From a checkpoint of a small transformer trained on Wikipedia: attention and MLP in parallel.
Each number is 128 + 32 x the weight over its row's rms, rounded and kept within 0 to 255. Layers, rows and columns count from 0. Numbers have three digits each. The size before them is the row's rms in percent of the matrix's.

# layer 6 attention key, 1024x1024, rms 0.046, rows 763-767, columns 896-1023
102:145126147158091104141127162080138144124103097115163159181082124108123140098118112171123092165095163152114099230180142114090103165071122108145129091123130144125161104138101110147214125108170073138112124087147174089088130109131118078122106055133187112184127155127119159137151133125101120095127070155152154149159167094091106114117087143236153164171154198080149193119120163108096151170122
102:168109043092162108174106132117140099089065157068150147115151103140170148149172185125144131087096114149112119134138159068101124136124144120163164152092069069147184178178149149122097095104125210165100130095173177103133054214144089126088141115109126103105097095125118158125162085109108113111067177134127147117119146145153117144121177102116150137110161116122152163087086132119125085084114
097:130142158142110119128096131081107118198074096120134124204126143184117135131113129148196152142153141100115145142116129083124121097143117210114099156168178116141159148123126135137154132103149128178107197122135068162130112110137112190158152127133082135104067217106110188131136103102181127126153175114134089124198105142065255117158151103070130113107166139112142109121098106162101150180056
100:059121070142134127084138104153126093125098100102159157130125150164153118086154112191104082117080176100099147132079157166113135093143158102124156128124102100122100107143128111123133145083195138103134069133063074094098102131170162127114125068110150119094145157180137149071130105178155163146110081194111100085086181056193126147070115087132116140094147140135121140129156177109104101184097
101:123096118144117152192103110093131116111085177142117191043155181141142146146110175164132093133130126185132082118043117089125126117114114054139128135171137136121141108139179086126125113119107114172107132111087196171136146112138124138138128088154153170157082162074140111129107160113145113137098101169192158094137077159158131120097117154204142132106146175112132110114137158123123171146136
# layer 6 attention query, 1024x1024, rms 0.0456, rows 764-767, columns 896-1023
104:089078123142096154130202156163145120109095109155082098165113133128112074136132116152131158090102148110150118117102100125134107126118072104145182109109105155132126088132193090167111095070131113127100131177186120117113121114128215147157156174143130126135162096121114110147080087115096126189116099166154091128088129083149155180140089129093082174086128081111140095145176095151055137118179
104:136165084167090166143176112140142140156123136094111061057187111106135136117134167090107121121157152164179119154146154109113097103081155156112157061185078093133131178132159131136119096082145131113109110085128166116037082101106084147134085165176161091111052073188106140139089166135075062148104119063070133175081131134124094133113093136152113187129089134103099130109168144123136120168147
106:152130117150143155052146070138131151109137144227150113160079124150127140162098131088115094121116110115107152153066106116074170185149127088131068146140195182098140170093106165144158151157109122148064166131118173143137145141133103072111075146134125108167100140093111113128108149088074184166104138123160133153153119133070135121102084082102121125128142110133166102126119161158180127084184
105:103140133139085098148098122197134195074137066094143115115104126132127133142133094102096141087149095127117131116164161162150120091179161139107088113133089076113131173152113154126202111134125165182064139092150127039115165151078118095094099122069143077109107131161144172164124105154131093128090133081104164090113091100091165140126141098131082124139085064135080166162143152096126142135091
# layer 6 attention value, 1024x1024, rms 0.052, rows 704-753, columns 896-1023
094:095146112124176139131107088121116115116140109106128096129098088145085131127146143114119096150158158099134097159129036134161127136137123099117143078134096150147152110120118084113099142106141086164065103074094121147106095107071083208128107099098152163095140071133180100105120139113142142108106153055134083170126144124119087131094147147138146049134149160161107130150150190138130110120160
091:116133131065099158145122164155085149073133135110102139155143033094117115137159057159216120075085129169129139149115177161111097141111108137119102147142161177138106107157123066094129120139091082119098092106073128193101170097114074093183159137128117094065060138103083106073120100085110162131095176102130105193090107157062070106161167135111145112153118144168153137116117100186116091160149
102:113146158147108188157135121051127133113145151168094082162164153175091051224152144113120102138177109130141133128122124093180166096083106063142122124120119100072140105160095132160158105051109119115199122099139167098167130114114084143138142103095160145101195154136195116138191218120152126135175093134087143126140137094103142139139128124109151118151166120134102163161214141104163114137066
100:143161131142124107108154134130139172065117120156116126165172104126129106151133117061105141132126162135069096141155088139190120144081137129095079135164155151121167129105120156174159130171107103099129062067131123104136182198124180054155084166101137161082108126092145162106081085130110166094141117122148100122092097092197096137118120173126165110131133115153118138143108144127141165140173
094:186137156072132116215149174139153103070164176105096129156103094139164122182115155106173083129128112104127138152129068105134109112143099125073110196114082165052151132122071147139152117203084167118125127154120094110162083092104189187164161133140106110086114110113121117135131062142139093089144135099108119105047071065149078129117145194155105108139163107167151132152098154115100076113096
096:125108110134133117128166134111120075153131180118111107135146167099153192131127139163172165135134151073158066178138101084132120141095117137155189102170123123156111138133107145103117170115109034116142127123128054096128136148144111176144159115181081128174124135180122129117176136137094083128138103101155107052150164136149159132137104131120193094154161144158067110166142128107072124202162
092:108133158026144099119113099119112110162126104122134179164099093118142139151185181105081194151147163078089145133138126117174201103109103122174143130131123200172086116142111152099157108129100133137117072164130146055150164184122141143120078067134166118078127144148072097150132157070110177134141070076130136131059100185149144158127151144067137100165156098129155143095075112103141147122195
097:114133063128096101105180124085151176157112120126148140097152106167075091130150087147116082105146135138130104136153066113111183197117192097104119153148111102118087168124044070127120145043200144156114160092139206071154164117152145151080081123088085127177110132143151132182108163138144114114136160157144096121132142106158160151139119105090120157165121092071097151158145160118141144149129
101:178104170175137145107137111158128129114140115156097074071121115094115099135098129116100115170164097108133111093093138127131192117119128165116153077096098132086167150143091085113095124112129087162108176094154110158120135113120156128120136163123167100108088160182122106105115111156141076089078164172172107128131140149087210104091164128141121130164125184027132135151130123195160130135135
096:226177144134149126088147108164106099099130105172090164176152136097131129143160138073188102185148107123132145138088107133140124167138121132150094125127136147134073130119093160064128193120092191136139132118145128138117154162125161131148142116111171093142130154126084150141128164140125143116173127167125149147169139115129120081127141100134185155065090133140180122166117137133128094109183
093:137094074166164161133144097175100109171137098199140144088131159165123105115136136112160137157159115100139182112155155061126075106116162169104133179128134142138137110079102175136110200061148158085167080101158135150143154084148156205164201101081098149133151095146149150083180099142188112117111090101118170089118191068180114092095115084131148112085179140126190095169137138072133110109080
095:158109152123115175088107137067157135136114138081091092156105115101111080081141101119124145147102110135112122160107183134169143123132026118147105100135107111124128155129148136115133174174173140140161121118153155102133043087123114078156163159071156145124114112167125140148092167149115175190131156110133141109109192154109057111080161121098174184147101150102136140136074129101141149127155
098:111132185227118125206080186174128195137121137175116101093136099136157144131118129174130113169093189132107124120149163102138110052194154125152134124113081129137125091201125129125156112128096146118173165126205118169185143122140142106124141077185101109101168095138157119166113142187175102141120147118131151171126109107101119107128129132115164149138129149192116060114161100158150128153130
099:113149149178110107099127114113175102148123180076183126153033102200130185113072094088190119120106126119104103134170207119127157124155148148073155099098097094084140133076211143170172135122141101131149122185133128142072137130153143090112167074081102112139078108077126142141141105093149123141160082144145111147199115131142174107153113121114104116079067113094161151128135077147166132186089
096:187138088138122158133137146102126160093135133091150193137126120161177184130139162176123183070161107084186143140082146181099137084094137121106104114089185105175180115126121119151193135138056156098098151103161180147108107174112154142131140169176081086155144118135111107101086194033175125164110131106089120069120063125065076101160104094064133154186167175103098100124169169120144139122129
094:124153155133114117103120153152052121125145115120146143132180092145149114099135114140130127149145106176105171154130152104140147109175117084122093146145130105100077184082032038121139060163127127127174115095126198130128154102114097130147090112092187122072123123144105197136105094081042091125143127103109138185161065125152127138122076193117142078126152117097143110161128117130130105162146
100:080118153109151105103122152156110189087147103145175084112053118183113092120103133127121092098109107184114144077153127149148127184179089184131108139219105162113063153128151118140159144152153088119168094106123128065186114091145091129116123122115168175038107115186139141098095141153129092165141148118115129159102134151177200115101170164092134172085164119118154126137173120159111169091094
101:069124156156108095134161183140085117139138094132127072139058100089153131044116103140123094174118205139112110103172169095076115136160119178064135081112136123167134081137133102101111146105178152113096134110067139143106190083155082114126166160157084149121120118143135115145147129154123075150150158138099179097140199180178117156150172108182144051114135134119132064137151083104145169115138
093:047066095108143107069138102106072126089161128104142109103108054100122155079108108142150124118149201151106155112153156139173101119120188160092095151099134205171182095134154144172072138096088151123109206120083145182105128142127151067168124090138146154099107130092175131108116103089132187187078145132140130132082120129092064114137154192143144145116118103128094155124143087148187082146097
092:120094118122106164121065134098112119067103168147158077089103162106112127134170080151093146158108065178179092158096167082138137134136115133149121116116106187122147121122219161128169079141134171195180084131163096125108130128129113138141184130168112109109089147095169174116128096194114121133107096176120129188148148139171131124035150126150117160147207110136092122124137210065097139178028
096:169103089103162116125080128092106168102143077057124171096107159152147129156112183148120179106168146154152182167145094140095152065117180057096144118150108138156079142107175109066095133149143239062127085130127180132150122127171181084139084134117160068144150118143144107157105159127117134130149147123079191121148145138093086149166137123171060073157101139128117140081090131151122146164126
090:116219087178162112108190138148146114178114141159126030067153106141118062091175161099136110203156051161207127130117122157127077140141175069110061133118137111108109104123080101118143159104086136165111140107136096106071155118113124153156151099160150109115091086167118124119173165119113100129130097138099134094144106137213081122076181123167102131120157110165074112103107166117117156096063
094:054092116103129107193079150114136129109079160110100133137127112145100112113184080091127086148167117121164100138133113099120164145092157101090091194127170121095094092120120098113110169146159114124093089096110084154087130097072147112099094150142143107173168150157140169159102141156124175128082146090163128102095172150114154155138132116072132199100100093131144122113130129053191064179222
095:115144094104157111114149119132129134140076119138138148129091060173185175091150124149144148074070069140121168133127210150104152154105117128123149144094161112160115092087134128145082107117142152116134168110160127113158118084139132124020173101103138121143118156133157152116087152114113166158103099176137153180141132150121137105175155097120117108121115167162161128144085125174160119139170
096:138137069137138084207141082157132085078137171155102086158080180151121117124116125142152099063110167130053158117149058174105112160099130158149155093091126145115128182082071114084162133158129125088104098091122111176122115127166167090112123114114123146135034178154120195169145099121122137132189113120107102141098128101117096145187157149065160121128054129090145153119124166167081139121171
099:076121128147122113172109115094127085143113145185166141110174127057208145065132121091101120082188150094169124116177158098132117139106084120131108160158126185182114120205112147198072133142096172139139092159145113119202173159088129128191089098105141142096135082116164109190127124066099137103064139127149159103160151135107107184103140090105137144133118136114152139148139157153127074113175
095:090224090082120077126118131087157146079168161101184144076097139131161110122113206076122105120154112111166133128076129082165169137098094169126100070131110138096222085116101154096130075153126129126060087157132084096088049158221116159132147120144073109106111126079077109116116178195139115046089189140147110146125121175117129139106138106194120155138190024126181119101157149126118126143152
100:113088196146128078102183116123151104151067101114205140152173164118054125092090097172113122128126086145136110151156111088093112115138153140205104091155079135084103186132147159176069136136122083172146138107132173176140178125125124162109159170112177138143153144124154170109115153149173066099106175161121113121153111177077157146161155065115073156113098161079131141194103156168092120142058
099:152080130172162139128118165113155125139169158122174113147135143138158142093142104126119103095122124056145137147118189216093145131151168167114147148143125116177105115092163129139094146176074145075154135123160088142127154123070141100136163147200094176161135095093182116091119111157121133130162109151134129096088134182077126105069156157175094091126116159109137129139151142069127103107133
097:162137150156116131173136131135071064122061177166154189141165171122078120117173193114105138130130129079089109147127165094140164191118153137135147142108052127149168112135126144165070158132091223161184133125191119077148121135152151185097163156146179101109066115114201111140081158095157127119112146188107140167135091121093134129137164043156177109128071134127131151124107111143150139140142
095:103148084126137079102168050138191152066086086096087104170151119120146201137156145158182179099114144137109125147124109128213097136128127094162111135048110099158076062138113150070102100166123130133093118095141150152069079146176184122092081123126055110151161108160075152149074140157105128134117120144130132150102146077124135134172114149110147068098173158154083146136116128077188143115169
101:171149182109122124131125087048121115132110144052114150064156093118089115049163133128168168144125113109172122110109198133086112097113127172159087124124090111114149192103088159146121162104167155052124171159126141172137115180164127184145152177077129132103081137151133176143133132157101124085091110091128089147157090091159084102141140148136146117099107089147156115077058171160149107084136
090:170093157149124188113146120098188159047167085096135147078163130192136109138145165124103106159164080153106058180173167153129147129146169106117100087148122174080166176135093134194107167147139114139117143165159071121125114128126072134144139161136129133053124131120115150132143085109119164052153107126119153163098098152128154125124111178158112128198134130135100098080173112114102161157132
100:125130072134081085116112092083104109122118174133124153116125046120199105129193166108123100082118193143142170103170123125156079074152152111122153097077145090151141093197117111123160118110120106143117094138139138105147119149065129075117081099088187164075114169101131125179111176163108115142192151096139126102122112114105112142169155114109186168156095090098176101110124107098138134135193
096:106082084135124148159085142124125127084125179160129112109135129170166137087130136103054103172122119128157157150170074122095177117131092114083172172189144116114150110131069111108140138185163141196185079103107134077142109093141113111075155142115123147133072058171161140104125186118104176134031182113131088114038121151195154096117148096104112117120103085138125129117178115105151182147122
097:127133064100116180135180111102154148120119140082096124187124078076081116101079041163126094101157124129084148155079127142153118151141164125154123129084077160142162071140184144121154120123197084120103129134146135063123090107163078102165175125141200098105161134124149135142090098121124137086142201176081070070107192126130165157116195137102113144096127124088128095149146133142133180101139
090:172080115081130166110127128122108198084084117105156112113185132103196109093136125138110091153088130122184136157155140081103174139111126103123158090125110173128117110133119140139124137158132111093144064121104122095120095106147101183124104154135100141127187096134084080096169142177162217145127084147088095157172127123160072154135155179094184173147092082100141122146136115125137134058124
100:114083127105079069156098166155141153083137089116114093149110153103096144123135144161151129117129164093140150133120144073141067157129104125025142136128174106185103092102166099137087120153166098109157085167103145107130139148145111129139074119192149111153134081098121083130139124110069123105160082143125166105146178202152152139160145120050178135136094139124170111067153125132197133176153
100:144133132192146163150134086106178159130095106104130061132063173130084129091140152145160087152147158098155156160166168103102152157084114155113153080072098077119180175145154109174155137129152146140130136214159130170122005142134060125137172161122111137096131126149152089154163129126106134104069159140109111144134163110085148130075135153144115153094106156126103097086138195133161176206079
102:145130140112134158101137154140110086184106168194110122104123121105134152130115145088173094142130159161159125179094146171124116059191118136085103153114108149119086111098128109163108132061130115118094148150146156107153100060104130120078119130162100193140161161127164126140111159121155152154160096103136167163193187109080131115054110107159091160115176164102118122135135136084139163125133
098:125132152137159205107131115106158105115138122143094139126146135139120137106128125131130124085109119083143064146066193122112079127082106142154113106102105145182158104164175126107100138117146116052167161143161069153118140128098105123126136130156083127121173111186151177172131096134136141091117095148159119093121160157104107157148217101182151115112155169105109141122117118073171138131173
100:146097122132125115160166119059137157078174124098131163107148167077098166126112091135147130141168119181078096190092154125121152128138144104148083138077108085148064093140139151100178111147219121150093169113112051126099095147100110152097120074095116123172150134131142109115151126151140094123108146088117169095120125136147059152090145194080135134121111125073113130128113185157140151081138
090:157122121121158124178132092129154129129134116125134180144088048132102107151109109122157150144142071186150159133042149134162135148157124077097151174135149123085119136093175106142182109146113145130130182096106113140151126161151120101123149183063056117132128121094152186105092086106151131186104124097119147123138082173103120095110117079092154138127120171170089105098162166139125150159172
111:176145153116119170090147193138160121116139166139123078096083204145132158063145075124095137158051105089151118137107089158118137107169128149130095120128104142118142101118200135176123104140125157130094122183147043117122073097150185155129127136165074101101165095161132135104155129146101073098158083164113105142105140147135081134119132160131108094114081178142141143063129213137131123173113
097:195144108114131117084085172155126135122072108136114127122024133118145097096190171062119085104052178111201135096109078173068166105149092157151129158121154105153185162104120092118115152155179173103149115140112135109133114125128145118138193184165117133125126082088139132149113093129127159075139085158144159094166112133109146101101111175135104123139153107103189112127143118066129078155089
096:133114179151116168090153165090153149132124071094134065152163098141134142175114142121116211122128099130095073183049116122123110176120127132151153136077110100149134119139145132128158109114120137098083161171109164160147118151108128115208133137158123108092103136141143116171072082157098100083141131101152124136116166147144150170105097167125166077156077167162136097080104156106110134136102
094:105102082188097158131035072156106152105104151107175112169142061148153073143192112116080115134136106145168142111106063128145138182202102101150159088119127170094144161150107169136135142193094165151083008079127171124188131110133081131166114105126144122166175124070096143091119149120170163143079088137129127136169117071155107129101143163114110193075134118146083158144155134140128160118087
097:108121108149146082104177094163117100161104112093117151086146149135124192093111153151162179181152087128164164124067120174111155127148102145062082154149134082120073174044107135100152152101138074082110199073090139108127123134161159192116151108111082144148147179155118110128127150097100135144168150113155160143087159102152127076122120109081104149104100119131157125108134131091138166162091
101:103095119145108159134145210153148091152181130109143102073162094163128177084127148162136168085158079154154087143149160123156105084145110105138140137103152149102112131101124114135099170171124092096134115142124147126137160074107074102160096081138121098146195056104085113172141149052106160147083170101128135038117151155127110124128165132133125155150100117148114132113125125116110132143133
099:120126130137112168146161142096147175128099183123117114120116154120102093111122104129161153187154145111199132131119117160131093129140198137184127073082198118081163123152136090193156097109131091153189157135088099123189121106092146148124156163152124170170130122100143119069113110108202088114108112179111135115085209163149158136174150087144088142087111153181131092075156125089123112161123
# layer 6 attention output (transposed), 1024x1024, rms 0.0464, rows 704-753, columns 896-1023
095:111112097121165092105118085155194108142135088110177118100103164095196106224149081125108156059128165112139107100163110141121169127100149085124137140101162157105133141093146134169138167138111132149147127124145124178157144160170192137095072114156116176074081085152135088055155088131144190133147110108136195168154108120131179142113134124187119100101134148113174149116105134112036080103136
096:106090064119120107146154115135158153104104110095135162126156141120098171196141118137092121121087090108122072082122118105125140128092138101103119146125152181082112084128148140079089125119158118126164098173147131153084126130103157113136120078163082111215195196072102169139112160133129114115154152125108228139081125130135174079142181154128163163138151159142173167136079131096111113107069
103:104062177097186136155121091110148123135078100151176117092154156180144099163162141089136103133134063140142155139158203088190120123173131117104165101178172091098123126191120129213128158125137128110142127064121157156186139143097129110080113103149154184132148129162171149136143124097110064137102153105115151135094157103145112074137179082095182129182118095112113156114111141092142166151142
101:145148167140171096124118130144115092093154132146150150126121124095148139182182168159114116176120114171124141170088072108146143167084159140107166144077134141146101112135129122134131093108154136170212161108089158118093150101100130140118169063068168162140077169122125132070117133085099125167201142098085185122127139106140116148088162135139129150123143145164146142202115137130187148168137
095:124100106121146095103128076146144146164107127165083161140118082105106162106102121146085126151167159139084149084081137193125163118133139200079092098142099144054111111174193139118124203108090121156173151168176135139110164155147142130133109054104161103146165112176159162095132142123153084167146182149163103158179123124155151163102076175131100161111205092143122111123133120152148126181142
096:146088149144127096104092104073152093114151133171127113151173176161062107124105170148160106100135145146136121163098132180151151173146144161081088199120162148166160088134151139111162208098207147073065131102130149068143129154109168111182153166120159146111105135084140097135164117071140083030124091123152097125175060145108135167122138148107144149133131121113197145098164139113097132158157
092:174119101147141133110117155148081143065132167119098114153168088109116174143146172135127107184139135127181157116111093133081105125110110119158116119135158153129094129061133087128144091043160070122139153066155100145099093127081134127135098108050158125182089113134109161126158126111165130116090124088098150123168079135140170096185148152133171096201140072135185097103112146096142144146049
100:119091096148135080107108104145163125131162150137189135113084113146148047177105086114110122142095147164145138143126104145124136045128139092113157084147140109142173212171178130153062153173119149138096140076097132105192157100170122135109114156110126145082131137103113133146147139104158142101093159156116068107152139119158112189169079087101127116126028109132176138124182086154090181134140
104:136136100110117087161149131129152149152128166119115139110146087077116146119082156135150084105174171123160168154123116115131090099172118091132139096145131083185124149176182129169103196118097115090131092204184094129100137156136092116127141168136118141100139144119153113114157087069122139124138113139127198107166096124141146217108077112122118114123101168078120135149130118120119131129222
099:206091046107107140126119159091103187145124096110121068096141147137166173172099152086086146181148179143102159169064135134194196125169093152132114110145136195154092132122087178160145115150102178136126108196125103080136056074160121087107103094100171111152105128109141131160114138141109167161074111133156082204141136109077168127099112113125158114126146072171125145197121108158110125166099
095:111162110100149105117159132180133153127136162118153150112212083174136134108106164113107180128157121130068133211139140163144170130156102116072144092100101129098173185164119095144125193084126131095124134135095138105113121130135142196124076088062162152079118113096157090115110133125101082133136107084189113135110113198143213171114131155124150078084115162062067170119137125128125098140155
099:114074167114118126046113073085075147164115139175186055156139108132038109138162108147126150155126090162106139121134128142058123115084142193165111134172149164088125143072140144117149173072162128106182150089134143144096027125096101176128082168125160135119105151106095118135153100174126073100130061048141146136123126208111134107132086115123125138163106172094126122103107127119132142146139
100:142136073143135165123176164139142177117126086102103099130153159109096164182132095132129096114107121182178136112135173146160150105135165086083146127142123155138086102120171112078117150141124167124170175096071147163126120081133115136136130188090102139155093167142146093131131124092158106144114128197159101149087157132115130077101136182101163122132167100102099177105092142109103165116147
102:180111135064143130125165125113123110114201144121067120116088085102186200139105148108087086097132166068123142150059109165133168127156192124049145105130109155070086189145130197085131131155137102131086155135106107064125127125094084108095096173119094112173189126158098156120110134124095170131111149080147093076130114173145085086147157171154134166143111097184130156148116177099110145112142
098:118185100141095155133128103104101109127137153105103141142065177111082173118142134122113114149132142143137166147183137103135159117101131099122164097108139109116176162082111101125132096171121079140064058094142077150099088112121130095156153124061135146202137145082161111099160160164149124099119139136109106132164093131122182100135125076105147117083128092073155098107175114094132207106164
096:127165174106149139107146114175122120165135120109115149088170199135124154132098138097143169175146121127160085157116113143145171145136127135171128142140088107101168085161165121098096117121150243143141124108164136106093117121095162122140161133133151081144082174182103117115089111052103121113157116129221107136170159215133132097131122159143106106106145136127163081160130163130146104092066
102:106085107108073078098124101124167110089162184182150175165159139093127146110126126116097139080136081163148166095110164129068134059148099117189120099115112185085070136104080111110131086172075144127108163131091187111189169123069122164133145164173126133095187146113115153176146153126118112171135125119117173065147151185155098101146148133102113165112113122178055188128141138114132147127142
100:147152134095140179163100162121115166162147118091140109156128135116162122149132108163172052053118076161101148147089135133120102168156139096122089088109154169162097112130110146132113120143120156114103111123092101116140146160207072129181178132183092116059182140155167111092083142088126082120051139131102122109149163174149117089143082116137085164140093178087157157100118122120148136079141
099:151120117134095144116077203138104115166092099111155166171016124133155137112137161106131130191087140108123078145104113089131124170122137125110091142092121049093159100087157124078118122118143114144169107083123137115158100060107147087170105051091140083165032087115163147185068131130162124140152105162120103050078137119132099129069103172125095075103162105178137170112126158098118093190124
095:141190174144057149133142130150126136127138130127187149140115094162175076122113099105095156095157174059074110156112099097155137114136084120102164159138095128141117156151109080129102144101097141151178112091095140118048091138141130102129100161128115127143184086106093137152070162164160091094162161190149144096099071146169147112167200120137112130117121135143055150136125155083099113074146
097:128153152129184156131107096179076167160090104147101121155096132125114203137107138135163080153105108079157173105086071184138180123119106132162139243129124180128162100168134116124104147079151150148137081070134152171089014086181112097084108138132148154138074148191106137089133130141127119119109140176112113112137118148149154103083076122103146106106142108086081090087119106113127121093103
094:186054131107120128122162173161113114108103083174156120148091131162132153141173157082098157154134148116094115112212017159109107107112108090186094161126129121133076198121105154127186133110135102107139139179098134131148114107158117055092144109155126127086083068073132123142133095194178106174104123109163090147126142123120151166152145108125101129139133092140139091121159111163118111077162
096:130206164152123177112128165158103210142100127142131117124129142166053065070104129178134150153151152137143172071141116155114124122083150100140103125156098127143096101105119154071167107151158132163193085166153101118113077104103080142170150141164147160118166077129211054104105106123137152151164153188024090137150052172117124139140052133156139176135146063097080138172077151125134161111108
097:128188070137109112062115113143146163174175124121088151177148137084126132127113178197132172124129142101116119137134076132143032158125132127134097097122131123181092120083108114148145106144081143121170089106105094103051063127149132106127125117132073069104141136130145111126109122101123212108091169127114098163151133130166157114104127157138225115075154155134114135109112113119111144117124
098:128145159159136038103099093099111115155162135112165127086131129151079158143121100146132176149147161102141100105140104197169087094142144139183161183103155173188093140130097152092117098129099094119111171121076162095143169138151143083124127153077102155070114137101101184138146153135121141178162106112164125142162139087131121160099061116110083052096097134155097198107124134152152075143162
099:136152097167162200127133119168136138144101148089073114112150209133138098160132119135128066153166136142107156092122172063067079134093168135128114113174115100126148100060067112117142124122181155149153141129142175131093070140145074147127118090097118146141069097086146125187125206091114154140101142129173116135056063051079137083092078141090135146108097093089118158075134103119167108123085
098:135124128113057125161078088163125173156127141102163171078131185158132128083131144094117141126115118134138152124140158140104111207140160086129172143115095117111115163114084152143155138109121108133165107133100128108078101149138103170118115087053129147165151158160144160115126136123101079139203110100133122151112091089105113174081168158069076097119125156161135125086134107159111187145105
103:126085146142157090116131100098179082189184152113170126096093097104215181139126159149083125151154147089176068138095086147152136150183192118121159136099189116110185132112106124203164162125114130106167185141138126194152218134122180120148120119132128138121149116116094211114141137122107100092133089106184183084073106086086085144145132096127146069147144141125107172125120116107098110127133
105:149156123084131181123128108130097151113165104136120119178068203149116135082086118107115079086168207110132152115159097108169120137087151112129136142096155118124099138108138127120120122117122122125160126179201082177159100087163107067130148108172139168133131181111136066125134151172088089119089167185189078188118115125155132164135091121176077147170101149089110132123146126154140137074175
100:155186162156179186157122157135154215142106150127164083155164092117170126185129153161078152136124129058163135070102147126063189106124106150142152088132102077131135099140097135166102097081087113124110095130089109148117124070107153158157086142130192118132084136090074148195156139202170122124102146100134195113135130075192108170156132099142126153184108082157155125118132115150181141116120
099:131143145123102118138101103102096181148108129152129125135102091156156135109126131158091151119120160177074098165189117161109106136153119091082138131155096131194127108095170156056079145115095082095141102142194148085080092132171165160146148127065093172133167109159133152144102104169054151133200155159070088168099115104120089131094158089140143179095119164149148170085165111132108073149108
102:154086119135167132123180140159145139133144091151093120122138125145147232099179077140159125113143185121166198143082131208146165078093106168072144117119181136163153111109201114095113141143121065129129143146172125109108151133108133145115080095144125160124139077166120148118159099165110095095148109093113082098130141139135101095100183112158105146180100144128143129144159129127098118125130
094:157123126119134064179165110111161129126123108131072157163138104135184138205129166154159147094083072151144075057122131086123127166155112143120129187109182145088093125138095141202126182188083071118157119144085108114186122137063179130198149127116137119145114149155160135110122105162171147132085070122139120137149196160037193166144081162105069098111154152130181153151116180131139132098118
104:126103127137129157138149115145093136147188098139090107090098143079090157187129182156135150138093098229099150156138138102112120056182128138096122110153121182103124063157163145104073143134124139102125137103150124146149138100138144101139133149068040077098098138124175184190166129101093185187166149088123120134117154169076147136136068138093166116115172128152188140139108114098169148107072
098:098130104145165166159186134206198116153128092093110136109109114174137086110117096095141150088102150090131144143142139090064151201144137151222162070086146150191151125129096156095156138104094118112158144152126138123119084137090107149141206096185094139079105159120112075139151122185131124138074149173136091127167083145135094135061129135106144144134139125128177165100130163146148141103165
099:108093168188085150097102102098168114112202172128208135157045097097177135127158082161187183125084128121100132143160128141105131126116128095068147155159134137086135114088106059051109147131080081132122194092033131188155117157106136137132176135087097155076137132124081122084063089146140151169119079126093131173132171177135177094143213119164159112116053158135084168132139089094156154115098
095:099153110026131099087147118175190134137107097154131122161127149175151110125081121178126107178162098180153165104168175167177161115081175107128138161186092119122078055108168088135162159121134108127144167112140201113179105096091127096091065134138081136108096129078150112192196127166113084174106104101090086148100111137134102170084072136217158123163081107109147132158153114052184097120085
103:122119174119057178167081112140115157134032136126127101141138139161099087133077084121106117159144115103181144105090185138128115106077153087149066145146113149122089071156120109157130118134118098126137092065085122081149076107125181150157119130107142148166084113120102098160136175133149115061120199143092112131114167112091092096074110172117155170137151133080164079085136145109131104164152
102:135111171147161199142111087097158154110131117171153131167091078195140129093100101102124121135112186127099126140161172091157082165208188078176119112180129129100162157115161110132136115116143078119068180077122139125106134119123186128142126115140144153095140156123133185097152142195127087127127101115127095146072118121117110130111120107125097094107067128130097108126191131163150102150157
098:132206117115153141109132114103047144129124115177188108145180165103136112081086096120113079094167143063130231106120151106216138178099160125120171145142145091145094139112116121149153166150191218101079116170102114147118124155170135086121096125057113122079132142155129104126143132149055159154100100136131087091139147088107117131120112045134153144115062153079128129148109121165099118143112
100:096179072121144187106124138082154107109130109069135163131116133102063135149067055140134115149141078124131108175157106172129174094124129167140124094140145121119101118145115142095140096177116133128128154119136173147113064151149076119107147161124108104099058090151078089170167109120119087145117135193200070125112146177088140127107067113129138111135154158069069099128134137074049122196171
102:144143097176133044086040138194127108106105159155118146134100085132182141146126174104127121115190116088179085099189071217149142132137159111131055140099132138128154148069231070102109100182112106101120144090143141100146126106178106136125145095120134129108176086141153087116102188123166140156103104170153113166160137173123140133139133157177106122143088171163082094184107121116123083093203
092:137143104154102142148116074163177133198165198085083126122147064077090123166159100132142094162125157088128179159085083077089154121109120121102147155118154118118089166168146116116074086133191147172113107139107217136140139175188117140135164133116153105160113111103108163066131111110111098130127116168132122105091100148159198191124109139046142188144103099099078124174153125209116158151159
109:134096138126132197138138136174209135154096120131157144133086094135163161124097131076057093073204222095142117149170148107126178088121116117123100139105161072108122114172107120153187132116122114113101118081112121138147093095147115170163142102122138117086212121098174091110124111178124147117152110175145084122111146027138135105153138147153129159145149108153080088156104122104111158128159
099:103114150084078162115184093075152142105124130162162061131118093144108191116174168149164213209067168080136140145095088147149114157174130142121131147132124095209112127098066137103112127096166172115102139103155105084143099125119143172196101146110138123093145156152179115101110109112119146111119163114164137127172159131144130157118144094123107126149048160134085146184156077116126117162112
103:089113149082116143153110093100165125082124155088108125123106168174149091154133125142170122077125116122149135129111108072157150117093057135143094147140092095159112104060148139172160072133077144146114141137099129152138077078147056153112060130108135115180112142116150102161125134150107090110141054072178116154117209128122126156106137134193119102086172146125081141137139070123183104169118
096:072167134102050163143152123159142130129199150131111196137131132132150116138086117073131177168130114168132173103168099090138073121107136140108124157174093126129142159137076098110119115115170109157110116160123163114121130139142160111138088105096094127119099119159115141045131183163168117142156178157081189111141120192111169132118146172143114163136113077117135122146162129154139166130115
103:164123135105168144160150151154133129107081136166167124115144144181147088114166142141105124108140132110103158188111131136154108146145098132169174101177122151082153126129140120101110086138166131074094098121073071064093107095092125155095065109134154073116153129151097173178136107104215143128152116171156082108172121108159117125118190104157097100042128133142098126152084135126122104095146
101:137153112100113148168127155097108169137145103057144113095095172093107121185133106134096098156128142164157101116165139109106117100132077135147083122170165107091161097106094154140138157110224135150154096070110105196115128147085101129093160153122118198106084180120184069159063129208118104128065190166143112130091145155115136136110161170146083147126162148087120104086115177156083089148101
104:120107125196113158144130132086098137110161123129211142144161146161045128106138139164158089125150183144121147109154082109112114140158117139181147129129128156167082131143047092123135171126110141084176125143136139129103128064159085154136136152174114197101155133113125108123120129166107105053129165135133128135167138099213090132150141074103135115127164098087128117140111124095073167113202